python train.py --n_kv_head=6 --vocab_size=4096 --bias="none" --init_std_up=0.0267 --beta1=0.95 --grad_clip=2.0 --warmup_steps=200 --final_lr_fraction=0.0 --batch_tokens=262144
Each number is 500 + 40 x the weight over its row's rms, rounded and kept within 0 to 999. Layers, rows and columns count from 0. Numbers have three digits each. The size before them is the row's rms in percent of the matrix's.

# q: layer 3 attention query, 384x384, rms 0.077, rows 178-191, columns 64-127
# k: layer 3 attention key, 384x384, rms 0.0727, rows 178-191, columns 64-127
# v: layer 3 attention value, 384x384, rms 0.109, rows 128-160, columns 64-127
# o: layer 3 attention output (transposed), 384x384, rms 0.0982, rows 128-159, columns 64-127
q178 114:455548488476480530475452493512454553430475472533476587454518436537484517471452475550452511513504533508479522529516426562492508542483587500556529479510502515465511509438464453542454416521598435
k178 115:522460552509500480467459458560504525467519493523505533523466623449501538519462481521479497542522464558465494552488566473490544486509517452506482464545511496500484468471497495509503460538482475
q179 112:569443466508436418482500520604581511533507506583481520487540505556567434493472571434453507489462492472495544513462498524472466495512515501428480486564564523484564532448459497509486515500493549
k179 113:513435497454481480483458451523533541484516473440501459466528464503515510470479579517523464529506495532517489532561395511429591545505521529601450553524464472484466474419473506465507538551495472
q180 116:506476458491475488479512584532547505488493518482498457550496481507523515541468532462474504472531495456525492477468491575507530519520553513476483500493577452480490515509478492507457576430492451
k180 115:519499487475516476485437409500513552486497482461530486463487524464540497489584473484473497530547471623435505526491481447543518521560491514476510536467449519477616527509430475532595524457502544
q181 117:486559454527464510452488594495510531535489514462455486479484471522543488479450510512593547504485588525505482550512539517491577408532459578543509508533547438429495481459509515460564532542462482
k181 118:473459493520520451492517469534482442575482558540457515543475487528421491520491540554443469469502499502499460556580491451567507485473478573507490463481463542467501450534516463504429450548442572
q182 119:458443463487504529451435513486528504489535506498488536519520477508463571523521455504489510492541518529492519552529505533451434518454494559434518503544494465510492487443523435575468474461535571
k182 120:483507451536541496433526493522504508465450452458513456541553463420537515559496490481550512464508462490534515540543542480477521526508513430570521521472553462491404489426509607459490429520472532
q183 116:510487463404535493476492512499494469513424563515513555501549503512484496559566564534471506511564527523550557537403520541479500516442491512481492509500551553511497515552513488519474502490447422
k183 115:473459428434510501523482431464482476618498492535529550530507526449499474517549507455512456604534502493582475433474540495527456567498511491506428521424491554468482515489502508496471484457448528
q184 115:547470463561586536514447535492449461482514472446533488453484522568512539541492398546515511451465488496446474500352546523438450512508540513549500476498552540475499485486480538525481467510550560
k184 119:529483549476418534520487488502532458470482535493436430502528444535433465486520471412481467482515474508477481567490480473573460508507440542529493531509440531553538509526471504559492469461546506
q185 117:487552543568543563489525430496449483525501522505493501502488494563509526476509500474506507577543470467530497437552482504505497490518529465548505548490491537541541450473459486451522536472505505
k185 121:527551538502507469419495474503526556499502410502479511516475445510476489498510441497447508468497540507521518460438522531556482442482550461499458441475466528567478507494467539449551533499461468
q186 111:496488478519469443443489506554464463477491557546571503463470491463515526489537569467481450444502515469558561531525578496521470538503557454492464627489494522515457485426466453469464491457503471
k186 120:513437548508509472493485491448528462512457505530499534479413535563440478496507581508498511538459523512537516488430521539562522467508487468448527492463446459537587501546530534598527556535566513
q187 113:485585428487502506472523473493494550553555452491453551467525521553497582456517518492592545475495469505579527501485471456551466501509546499441494466439514496544553476508554491507524515440542576
k187 116:546540453494488482517541524525498576452508531519530480578460456613525519506527473522479525521506516494487524569340521476457487550529504504542453510574497460498533482415464500508530484507565567
q188 127:532515513587514577551498471452540490425486509473539513530515475415477518502506507534495498598459534505438444519463439476445494501592522518562497482453519449483466513546475499474476467545482574
k188 121:536552514480483490428558541505570447492470534513462514482510505541465453597445451490454507501408572486563478506427578521469494544446516475588513450555454525509469486505438550446460453527557545
q189 114:514490501570510564464496487499519496428510575406505464474494457577459502521443500535506487534461471511478546544502507511455472536498493536507479542456493464498451605485488495483487537535516453
k189 118:442500538532525498603526537502515578499523447491534496475503486450489472559507548470444527459470465487462502571546571483457517547534490443467525464485489531489504504554497556570521496565493512
q190 121:455516482551494482505470501536552498648475532551465517478518476513448494511519472472509535523534474602518453490434512503465544499416542414534552532457505542514495520414515481499460535533538494
k190 125:459463494479506541519515526450526528444530488495465550551513504488515515428486485484458484512457549499477474502583512546452457507568518488466538404504533528504482523458388596513515494529497597
q191 112:484445540510478467502510432577520522547565530527520560554417481536540541490547509473485538577505494507460537547438510486544481513518474571483509449465517548451562506545486502565456485510468436
k191 118:427581526546453523517493527457442557474426467469464497509494424488557475458515519547507435486517466547512535535480526455494444567576495519499491458446512462483486499546476531530459429446540535
v128 107:541511591379569516511469433461482493535480463558480605466521473568510473421529473525575507524495444531485475509383513504492480516506471503446545554516518454540532502496439489553488540450526512
o128 101:430478449461493463544504399478507527473526470603528488460475449537557496454535581474582557558492443578469457477531574493573516487400555487501458491525537471481485482569481463483477524510479487
v129 102:549489459493437520476490434554493495527603493522543507529493510575453527511503552478528481465516555468544504440488473564510486515504525498526484534562491554460483498519571485477492479470498552
o129 094:516477514506503531553454484478490608501560487483511519472530470490458456504521519495480592490487518504511504550491558563524506481484542520479507474407451484504441461455547487464535593454444493
v130 100:496494477517470535467588576512448458524503556500439438498532500524474519458435513539538495507496576509546472469521485550508504496564480496559490485485504511481500494576454524530476498430452486
o130 097:524503507482499550484460460541504547416416582473488523482470440518529534446467589466549441538516491426485473503526531540512468540512545506510485538554509504452483513529519567509552443427515444
v131 108:486448535480553518499457501623543463519524485516540503522487527538467529550527458513462540457484504563496519549575464521534507442546501409478517508551502470439414482485492472510507529525453546
o131 101:517448518506552445526454465606482479523548551432499581458466530443490552504547461576464548469473546457518490489556460486451436532444469471539513441511451438467440539482476462491500482495457534
v132 102:396510536528479592450466491505456484545450509501555492453526461490510479515484504506500497454507515453540486525464543527523506561563490476510520450563402484519419470453445451455454506599548468
o132 098:472399541525491512499478439580463493533542489529499445499519499493522527515459628539509511481505489415494496480475486543502458473576515462465536476515515531489532462476456419463557481523498531
v133 095:531517577489499462519513538482514485558437521484483530483499530498529453479459506557497518495495495472542520484561413509445486529528499399501497528496406503447467550456477502474555526521577492
o133 093:513454597517376479564528498468465501458438540480453485517509547525522523515511504494536427458504500447472478480523486499487501544517520433563493467521465533466502514520483472505508475469490508
v134 111:475531474548451478526482516564517512538457492483442420545510536497566507433521483529515531443480470437437472556489450495521468479469434471438489517493484466446555501394477433484472412472471486
o134 104:470477504503451481494505474495460437512473523460496506537485442504537499542601474523483549483461383490504552577511478534503546487543487449422530511473453475550536488456504485531478502477452524
v135 103:470465470509483454487481513547535503492611504533574484517444509498481504486539479482482530495431460492506455523488548468559475512446424460427478458447472490522455509479447560496462538517515593
o135 099:457453535419456468504444541537479453539570484523516537490487509540463533545547493509471569484447437498567470483481508506512566484516512430431457512448518481526550421534495533532508438524472590
v136 097:424577464499487561495518541520498532487639445501545415534473506440525524515558458475516565471511416420479503524524439438487489505437481453541476467563554516458470544508540448490508505533531506
o136 097:493434560484539528555526476488493569604510461440520513492512520470493501439469467549493501509474515429446474484492422499493534532509513532507494508420552519502498547509549557486548456518535464
v137 097:491460521471482424541456543497539486529469483507459448438540449466558527536516520487618521510552477542521511551523535508504502450513530524475508550533518540534526493485437430459468561480527563
o137 093:530485541511576497492441531436483548548517512561523486559514479503475433531494501479506464527489514515541434534431478480514491472520510531573466543510471455508519527520407587447524478556492537
v138 102:430489556423497468494483489568446519536507516458521440536435509504500492502466484489557474540508487544501485481520443508457507489523556444492471438508519484506473535453435456442519495501491472
o138 099:489458544453533494515554478524527518574519426538462426520445468542571547564523494524570523544554499542433541421490492559500479483526537506548492522502478481488490545554452469508484493506506491
v139 105:533448518503494467530482553482494543468464488496503453446497439443485546464473467570461530487565497448427509525507506520524499401472503518443607496412519471488485495483514482482523537536435531
o139 099:552509560455427485537534572540498555494453528493456463525470478480522500519498503548500560495494492522506497509467468492486450512531512540503522485497559513515442462558507489445476475511493529
v140 103:514554492473559406480411528517526536454496523519504472480481417533510424532496485429522558533478503609522496476537526493517528524503525516530488526517476445370525558515533510536480591449484487
o140 099:490573498437585558512491503500564576543566521485450458424491470466497531472496483557491566541430493563490526429518480486494524453570537497512514437577463517509482538590501498548485547511489558
v141 105:506477522487560511510523458530518496438495465472567463501541476596501570532485504499548532531467473500506529475451460457492554531492517420459502463524501471536505544463538504506601502577407526
o141 097:524515489431527533506555450472526466450477542431514602496520481455516566514505528536511549482480469477583476482503529531497541500510472508460528504528463478509486605499493497562502468523489538
v142 097:490495486481512493463506582502515419510462491554489592483535572556560435460517516479501576508448448511508525508492489513443446466539478422402521512576480489527492506447532472563469540569444505
o142 095:485514517519459492423506460532502472435554452497528449470551439475545555483520485525543494505423476588410539546504532518439520461509479488489519485545432485462559511471505559506510466545524477
v143 099:508508502507533464498441422515446476520488480522484575447487442561419532458455522490536518484461455513496463528486569530514535468447469500454474480521497517485548495567517553457496503592501461
o143 096:425487552549490507515476438540542545502524491489523468485438446434484495454495515545494468506490538523564500500538551522554500510439452506541557438555469486442491487534535539520550508530477484
v144 100:536487560489487434513455476421537510480456525477545449474487548546520562487479481518535511479512461447488556480549480451497546494536529500555509409410515483476435503555575492493540478446503430
o144 095:556575551463417483479488584495483486567481495467526464544493458536530490490513469500539469568536417507543535467544476529529509577531546479525454469500527457509399472470504454552488525454482510
v145 104:510478506459519467436478525483545556547468510544569550444469517470460506570519500474530473435518527415508499485452527534525442507528493473530507498446534475428525517556447483445478462501489553
o145 095:498574483556474550538494555470556508484522566513554477456518490454552469486512535433561510522508469497520508434426485427530470447556519499527550482507527514479528448511524522496449497500441515
v146 098:432467483468452497526462547515510494573491488439490508457518444511500474467535471514529525485452460474481535541515494504491507493492498470529486471491481563499509432507479507434494488438436450
o146 097:475485423498496517453548520571472502488448465459464531494510443454490490446510460465561523474510440483482484483481514463560449406550578456493420414475521483592487520485568501375499472453444452
v147 094:465387475497477516494481516491562575521496524440433398461518565510522478517522511504501519462550533537498500465485460430483488491498480595546499514508449455499509572530552578497457478518459507
o147 091:464471475447459517524499465569540462555476521483471534487483531486441511478575548502500558588443513441461495496449428425560454442571501492540476446479491497538479461520488510493486558465418440
v148 097:505535488466546532583537484534506497493491476482533479461439517503454521480507452468481472494574517539522513460481507465502466523474472518551476453465470498523555421489421479501474595475496504
o148 097:583508494495541490530572450593525538481453544528483453485487477517496464526503452555508489495420468550557497463476484460503471512566487443504471487465481535552579429479511591516474500555545540
v149 100:504551430474436570446459535524542458503491523485406499540458502490475483487506518480448508507535519475509495491515451533505517503520438464473554480578426463526470473507526551463551529487521487
o149 097:470492460549510488494524446566543514480531591543555508552478452500480516508557540497496530473475533516414518443455444546432546520512515476473493577583547535452444487469439538484478404515462467
v150 103:512492446505533456412434440475534497538525570469490481485596444513493467609440544513476496443525460551481484555485504492481529500552601487502537560474523484491497541515391486527477571499573519
o150 099:523544501541474470485477539479505472470492517504463509475591449498422464517473483515504489493506440499510525563498517530511516441588553516456584499443541522470509473479391527525446536515462520
v151 103:499526404487544505518557485510535493419473498434481542503555499478492495547440496500587478416463548426409498524482513526464465580476421496472445567526552511583526544452529517445468436519532477
o151 098:526467466442529443513512504498458422546501502504466504594520476501521496584497478439539507447483474495431574532481545479495515563460464497481501528526466534561572443489473522498447536462469446
v152 097:499510609472564499535509511445538500516470458514529521534471545488507437516515453533531441524472442569512416460512501481447471463484550488497517420519424521475473491479491528529475557554469518
o152 094:492535523446513500494487481581573483565460513499503571536467460459531565523557469457502451480433501459437480495484552490519543480474497502512520467477467490501531475508494525511512508613468441
v153 095:489548508486479485523537407488509442488487485493469436501421495512556517548569542573491472489495561538508504485527583568539480409632524541487473523538489501451492476443534458594537580522448527
o153 096:588551504419553432542532497509589546555427480538469517572470553465507489541498567519490473546533488521401467514518473504525551462484547549554469489547459472512512516412464513510512381553522483
v154 098:448502489534514536527474460482515485485486440447523473473480515506514509561539470573449519558505517443510479409557512523519482411475509500460504476534435532492507548591483545474497437523553448
o154 097:480502540521474448458494531508557495484497487553490504476489519475520479481515522532409546547554469440443468505515480491526447512466576442515464482537494429502560487486536545591533505500487508
v155 101:454517529512526518492528489458510557531454440468454530442492519532576486533551529504456475451500493453510508473503500474410481453538494486464463451508589500481483525492505540498517516430535533
o155 096:450491547463465501508515531585483570541549417483477504531519501484543544448511490483450520526539539480575509534569478520451477518579540533488489496440524491506457494524583512475538564466501476
v156 104:501480463533523560513464593443487533527488456500551516464457556515497494496464442541524515516508550442459526538505458537526501522503560510476498534489514545479407519563578519551502451550537572
o156 101:532553578479555528451503556425461531556458422552518542551504453505519523512409473514531514541526470452509535462513582554418492510525542501503503494556480466466417554479539470584533528493440481
v157 099:516457548528471471529491498477554524492542492491508544431542477502527456496523432431503504529582564518539546492452520464490501424436537500503561525421549519505485532468471489495497480468475530
o157 098:471522515534478531518571523488594486548440505515488459512535537495482495479550441358475526571530566452450475451511463482500548455507467520510504492481474474496561522507498463516471557474460482
v158 093:500516540430440461548525503517481499487507556600484565468491484528546502527487499498469495444494521556479461509472524534467541495563533500404472506446559521492474502569511554490494574506495509
o158 091:437468551488510433507522519502557518470538491547496467503459510487511453493444439501486473459420594587490499547507517529520508543438592420481486480469481527444512421541484503520508479469453440
v159 101:540444553532510470491455502576445577488547502566496515564458551554565481525535577488512472491589481457468497494535481514548435416511453478463488546469516478458449443527554471391512469478544495
o159 096:448512530492502528509471489517493575541505458557565433495524560502501445540513564562482469509552551487488402447576460525554477458507510504448469511523473425414452478554524420413540478491551483
v160 100:512600586535528492453525519547478396452532522483551472500491498489459495525430475552502505416471488548444474496544449471536474528488477484473514413473447499503532558449475489550511505494520525